Each number is 128 + 32 x the weight over its row's rms, rounded and kept within 0 to 255. Layers, rows and columns count from 0. Numbers have three digits each. The size before them is the row's rms in percent of the matrix's.

# q: layer 2 attention query, 128x128, rms 0.133, rows 0-63, columns 64-95
# k: layer 2 attention key, 128x128, rms 0.136, rows 0-63, columns 64-95
# v: layer 2 attention value, 128x128, rms 0.101, rows 0-19, columns 64-95
# o: layer 2 attention output (transposed), 128x128, rms 0.136, rows 0-19, columns 64-95
q0 114:093163111117112129150116110140120127113169135116109116125164156126097183129195140097131129084089
k0 101:119128106101195118110073080090128087118164153145119111091183107098168143149134177130120108107115
q1 113:104079106137167180133175117118168112148106141139128121165093059144114126148134191094112111180125
k1 101:109134172147085194138143147203101095147093115139108103158077148171137163167153175095109145127083
q2 108:093147128110074083127103102120177092116138186092094134147114131183128110107136200138110131120145
k2 095:122162168101145122115136109135168098134115115148107089173207161181158150113153140099096127125106
q3 100:214198144142106154101180176108166136076143099122141141144156114102187109147095071142162141212105
k3 091:094118233111144133144158131129110075113121145141115118105153109120107109129132102131131140090196
q4 093:085148151166086161175124069152158113120174125118114115072163136174142145125147085106112108107157
k4 087:133111123090155122136059145136093119150115113062099128091151123154136062138176148088134150148138
q5 110:086118152116133117198136129120146176140102112077086100123127104194174112121176167189090111166123
k5 109:243158125139106117145167072125148134095129115099103162159114114136157176057184080141131138101174
q6 092:117119128124127136108138144175176073130161142070143074080125097096102067124163097086119157166098
k6 092:155154165139087094136165151164089108228095132172114105117076179128093151092159124180173180095130
q7 101:176117142135085163085135181156074158113159099150128117161159129130162161159107137149171074154170
k7 097:186121090110167123076166163141141106126142134079143108085148089101123084130143146081160112160125
q8 101:127153111132168168098087139156119119148103185143118112101115108132106067162122173148136128152105
k8 087:129173133097088080111140144133148134188128103154112213135132094126160128177101107083077170192173
q9 097:072163140155102166164153121173110191171071148148085158157127089082089120117122143105194147081100
k9 099:131122115219092093092080137100178127125166139076120118125111144108096151061098149097140142164118
q10 105:109178145123100156094161140111097104125187106136126192144146159178143119107189158096137098142154
k10 099:130058120188117087094092165102159134104121083149127101153169105117166124146105174128133064118125
q11 095:163113169119141178137116161159130100079116120129135134154136134150182162139158094103162146197107
k11 095:093142122171129112176154120100132142114110165101155076139144115155149140063154157091153085148122
q12 102:095118089114114145174189183123099173099109097143110094073057177108093117160067121113165092092174
k12 092:109216100154125174185085107105176085123186147092092151114127126120115141125149157075094165067111
q13 109:144091121081158136064193129107126181069060126086113146148115139142112123159157071149178117042148
k13 100:113125179160157163131113124123089083145102137140107093065083124153133116122106134086126115102136
q14 098:153185158190139045169129094088148184135153082177100112083137102106172172118113120091121101187132
k14 127:193088125141140133133165140177117116149096093166144075108127128072116132079139129185159143067127
q15 096:081105147188184104105106163080177125128144115171135152088133127151137135123098156101137157132152
k15 104:147112140083087168128090149131170162100101148111166155102065062122177136142077123104129138086169
q16 107:130138180078108100148138160150118170118093134123083136183073160147134112134214138135156196142127
k16 102:110112142162102147127105092136142136127143116156083098118088055142117128164118133148124111107142
q17 101:163151148164133123147122152178088164140161138156135130145173102141140110130178122153099165104116
k17 108:116160144104196126149133069170147157131102050117167137149088149135118116147105157116134137105183
q18 101:059135151127126119183120106124104114132126138149117170120122160134099149048152133081144089135169
k18 102:095118080151156182095131140169132074064111155147123100128104091080188118131172120120157108132121
q19 103:096137136146169100144137150097142148134136109118113097124068107174162094166187135106131086047157
k19 110:129154091053145093087154185159099065129079112070144135100171118136127124077067118126100145064124
q20 096:073169144068163120128144097119100071183140146131115147128075153168135181101181147126099042138083
k20 104:073166107107085191114100109099110121141109138121171127129143135122131155125119143163229146173166
q21 102:109135075163130091126113042174151087115152115094153116125121144148072157190098168178174125089164
k21 101:112130102211098136106134104119105096114163182115101169074075137154057090178134134139155172128141
q22 109:087174175080127117145165115082139089143112115144168123136158103144095153121177149098133166103168
k22 106:125156148116130159083130109191117090164140172187148125090169134158179127152164192113139142157106
q23 107:149123163106101161095126108124156070103109148123133110157144143164113099097167185088076157109147
k23 101:146133122123148168122153121141092175093071054141173099135133093123083165155168089085135148160082
q24 102:106116110144141173173064071167168082137095167102130119192150129117160147109139138086148101133123
k24 101:099141086124151111146141165148152116112096095102133082164099110185124098142183104120123126123166
q25 107:144121120148072086136107090131063093109111123074130118162119140138130162161138163078145115154110
k25 115:104097091156094122134169181160138132141116123044132104153065139120103107136186122108114183115092
q26 097:124096069162087154113102133152138188113090117150149168176165126117144125137096127099072089126067
k26 098:116147147139124106150128181107125125114082078153133101196081159121130181139091153127075129180106
q27 110:095160041150203117075120158132097088125127116091116169167133092157122133173081073143154190146186
k27 120:112165135110192141028156156178117097160112159141139140100125141106045106105137101138127169099169
q28 104:167096110112117066135115125107094150117087149170130118178079157126102117163106127157141110154171
k28 111:160075113193143124096136135131106091060139164130107161160090152126048116084098172133153148126168
q29 108:083120142077135068124113166157095166113180107129091143095205228161175104136090090138129152174104
k29 116:128079085104097154143172184150166076182140154229122144099177139160152136075111124155154132091111
q30 104:150156141129111188157126162153110144134099159124109120157128096052120115137179136105103133071132
k30 105:111139072109225100132110104151135107119176108070117120111199167172130119096106124155110139122141
q31 105:114152130145111152152088119187143111129163127112173149085137109054125098137189089086086148055141
k31 110:136161099180189129117124208121122133136079077187126166090129054161095125157112143123212111152100
q32 099:171100086113121180134100182123170114130097140137161093159139126090184095111083115157087164128086
k32 086:066133124106135144138106047147088128121193130131124088201095116190061168140172096128131109108158
q33 099:089143088141099109171097135089158145141171172167160123096154122096143133145167118123093125167147
k33 098:135189133073126136117166073107154163137063097112120169142139153151135144143182139143063111138144
q34 073:138092118171125150154101073090117117125132168143123136108129123187112176130109139094169165128073
k34 074:089185105124153080080136114138160142094151145124071119109140173137201084143170158141115158107117
q35 097:196140100204115088131160211081151178099106100100149118154099101113138110139099156154153094130146
k35 088:121147126179117128103142092142136088151132138103108128125072168121105076143119119133110089081095
q36 093:127135109192137104153107140133123149151128103132160102101138172117207156134184061063160127112144
k36 095:105146072159147130086094152118061175058154092082142131114081085165076116129119101096175095152149
q37 093:089087132138099124156069147035121136138155098154107051116146100152138141178144162116087191158076
k37 094:116167152085108139103163089158156158184176120144109147150197117141129113114160094175167153114123
q38 107:167136158161137161133102170159122124148167154122139162136167127207079149166134101215112107162129
k38 098:162120117134079135123119101169129113137114089130093145064144110183132128135159090141107154195119
q39 092:058134131135155194114114125092156174116100124130056139128100108141135152162125101137127117151109
k39 095:128139102158097113148083155081111079143058143112092151147076142141214072151154131211121099089141
q40 096:100154165108111124122127165114128152123172105121176128109122124069147114126143178119077153068142
k40 090:122160118140145145139158157154189143127120083128122121108150154139114124121121134111120137168092
q41 112:145157087128169114110151131151115107145149126083114132123126128118112118116107130125127108141125
k41 100:128131093129143113115115160147106116043095129141147063123129174052121103069084156140152101192105
q42 099:129138102153195123121156103125158092156094145114113088086143082135130075081091142204093114074109
k42 097:186139152120064127101169117166160141159129136061143211140119111197204111083077120142105143162076
q43 109:124128162158159136094148237156137170185133113164120117191110120127118170155117132119100070130132
k43 115:078160134086175134052119099131124132124130132102143092130121142148097061139130127081084130094117
q44 107:119163150089102120122116116165141103151119182135115173142071128166159122165067119118144175101129
k44 101:120162086126117121168151105080158138127165094152149080140176089100138134160075110136085084126079
q45 087:131108182087160151144138104214101096155160063137169119102096176137118157148161126123135124132141
k45 102:091153101151175128173186145127069130127150179126146160128063108119086090110054122118141100118140
q46 110:163139148130084175130112142118119121131139117134190145096205187166150075134100076137138083150122
k46 100:124073119084152121052163112117099119111136050137154104127171109134111134109166065104097110179125
q47 105:130155130127142071142062120145110136117101107173120120128117129131169159148129126133065123026114
k47 103:167121153132111126111089103087055110100159051113119143112140096123074202156137121104152056086148
q48 097:108194068134109137118082086109163135097192102149069164177135129107164157097159161100096085180131
k48 108:190067074117135125108117153052162110134150153140177091152140162165093160164126174178156095141061
q49 104:116168104117098114113131117089149095074115080121160084074162193127206094123117106098127111115120
k49 098:157125171091115169123116104100121093127062131145139098179124121084076183176122119114125073140056
q50 115:159089080166132125083105151162049142109154112106110124108141146124118119110141190127145189100132
k50 115:133116093134178117143117065106077163112168111171082127155124147123109115166105095092082126059131
q51 100:130131089077123122106082123106160143142192169146109070140164167095101140162069135172151111142138
k51 106:167131188104093159140176142101159099114130142109099141160115115127118131100101130161137169134151
q52 107:114109057114119144161117095208156153124199138139116175134103127177134091130107126106128117157127
k52 114:100201082101149104145187104103154102164177107107154141119103095154132167136127141097149153088145
q53 110:123117129120158113111128149127132157058150165115181165097106163109160116078083160101178156176146
k53 111:079199053100086156104202121129087119131133094141089124073135113083108098091173076178102119140141
q54 104:167168156184151075127163106152168086175088158107108136142078119181160151150123088161116089134180
k54 100:111110121085086153130117139172110084046078157119149054121117137117098096170077150157092140104167
q55 104:191167092039150176070163111114150191080140158174133127076152087195179178069131170128156089105132
k55 106:133123129140106121122190041130176115144086087125124106117142171101198157107150121129052163141139
q56 109:143104103131088135083120154096143103126135090173135160169119136094101081089114089124133087103043
k56 104:122136134061136155070080127106157132101134093161107184095138161151097110153118158110110059106078
q57 107:162126181135120149155115157143151174127174111099160111127126154079106164095060128089100126186072
k57 115:102082087103135108103119128151125081100130059172157130193111103106146079185130126140088117138073
q58 101:138158085120153175134104144088133132178092145114137158105101131153115156130141122086098105169085
k58 107:082112095084086093138134132052121135112136135171103126116134168166185173125151116087169181067135
q59 104:156115227150139093111132173165202216122153097106155173135133180117112118126085133108099126144138
k59 114:150043160118142127146059137142146108109154061090112169052103113110083138110118114143130115105112
q60 116:151128143123095111115149181122104111137150147078160129077123105125080171120119114130133163135093
k60 123:065150148093095111102107115136091100151171099154143161119142177182150140172141087073072118113102
q61 106:170113136160098174086117074131154147136108085155141133078105123138121132184158121119139154117153
k61 112:090146066138178201122160143161117127173152122129104104197114168151133181120138130091149164116120
q62 117:143113159129163125132092130114117112105100118093110185114159085070139045160147155157169130121167
k62 117:144155134168160089118111148109128134169131144130156180107058127183105133061141115081113136124112
q63 109:102147192158070175125099074142170137124115097118173112136079091131167171141052159217147182163114
k63 113:154109159151074125134146162095171133128181152058098130139114111143109087169131088124048108201093
v0 092:140142109140141142085150188148184113161166120154141067151152117120161086121093118162119133142121
o0 099:145179139133133127092106088061130110148153125178144152060141124138115119133108171119125061171112
v1 091:127082158095141171146137097110124110136111128129114080147112140118173117155172167112146175142186
o1 095:100068099132142123180140113165146109088175097141108110127139200145084166171149107134116132094088
v2 100:121137085046110133072130104158111139103096155185134130092175127124118142176081186160082112097194
o2 098:138113128144083098136132092143155134139156137146098126167157133092121085107105134074139181112142
v3 094:114095117178154079130178158131084114139136155127132109074177177154072090081170137128120086158087
o3 094:124093159120122108161145137121154126153163126148135104127140162122120137109115126139118118140103
v4 112:113067122154141086132123106127084089133147097103127116130126119157117184097164182104127092066117
o4 107:222123120116119118175183138084129105125133123138088106150113103120137163194044081085132131162109
v5 108:158172165120136152077073146147127172100127112134161139144166093130157148143125180123121108093111
o5 110:103132124138149141139176086152098138125079137138145174131140129117107138093077151133139133150081
v6 118:120097153095146068095138112131124207139128196109121122105143169107098143102099130046149127145138
o6 110:096121111093141112120079147181107095192109181198081106161169117125126134146165126112094149100110
v7 091:170125147103130144152096031162117089147185046171107125150131118134132126121076130094126106129163
o7 092:112101138129147108146087104140154136158100106175141159186134085136144127064134142100193112209119
v8 106:106168103105154172126134174081135128116110077160145135202175178131116066140201104125173157103114
o8 101:133157073170182105125156146084093105171133101096148098139120139146167091160155133122110082103101
v9 095:102065124099148120139137128084143160121135101086144132163129139073182101073121095084141192110111
o9 087:151153133076113132198086096177149094172129122084142073100176152106091180119130136090098067167065
v10 107:157106135078206134109083132207096141109127138088049100143120139125113105141103118129182144112111
o10 108:201100125153144126178097091133111092126155111101118106177136171115133167048158103118150139114097
v11 099:079126116108129128131132156132148129101161106135131104154166144132139096092100143152138120156098
o11 103:152177209146102176106109152107121109192147174139149156140114107165128176158168130118173134217099
v12 094:145147162141128147071141144089070135110110144133171111112144132165182089112168157134148059099105
o12 095:180098092185120147108104093097211149100076132170128068145118121113155100150109166119107110180138
v13 099:132116112058157120139159175155114106137134141089145141122134107077142169149063113162163066118098
o13 103:146146172137150131144135123122114106109090106115087138061141138199161061103130196111100123048140
v14 094:103104116051125131090140158127193155144092139149089111102140126146068118149150126083107138139142
o14 106:107097094104068154143164144193157119122117151131225092137087140093147151152144153114115179137121
v15 097:128166054115151150145148155125141195158124091150124117102142113158107106173123108141078121153147
o15 099:140059130097166198085121105074144105115187170134160128193151185131145085120101107071134182097139
v16 102:108064099078078150130103128110129125129130171139118100151125124104155140141118099178150144096115
o16 102:147157103122144172089136163176082111178144122178106068110170123159134124107126195130158117136136
v17 096:113124159160132127128134161174138110110158114145144147156152118133138177102117148094184061070127
o17 100:110151147150126049156139150094157187125098127162127160170118097097079086124127120067111105157168
v18 089:149111081115077108134166168138131124152184141134152142101120159116172150141146183124176121135126
o18 093:154151117115148044112156140105176103144166152132156119099140160176141109139142098132129172124103
v19 103:155116126131176094083154132168096155154085130102141128077176116169173152127148154168116114174137
o19 102:154115137097076136135075087163128091167152098109108095095142138116114134152118134074111155165105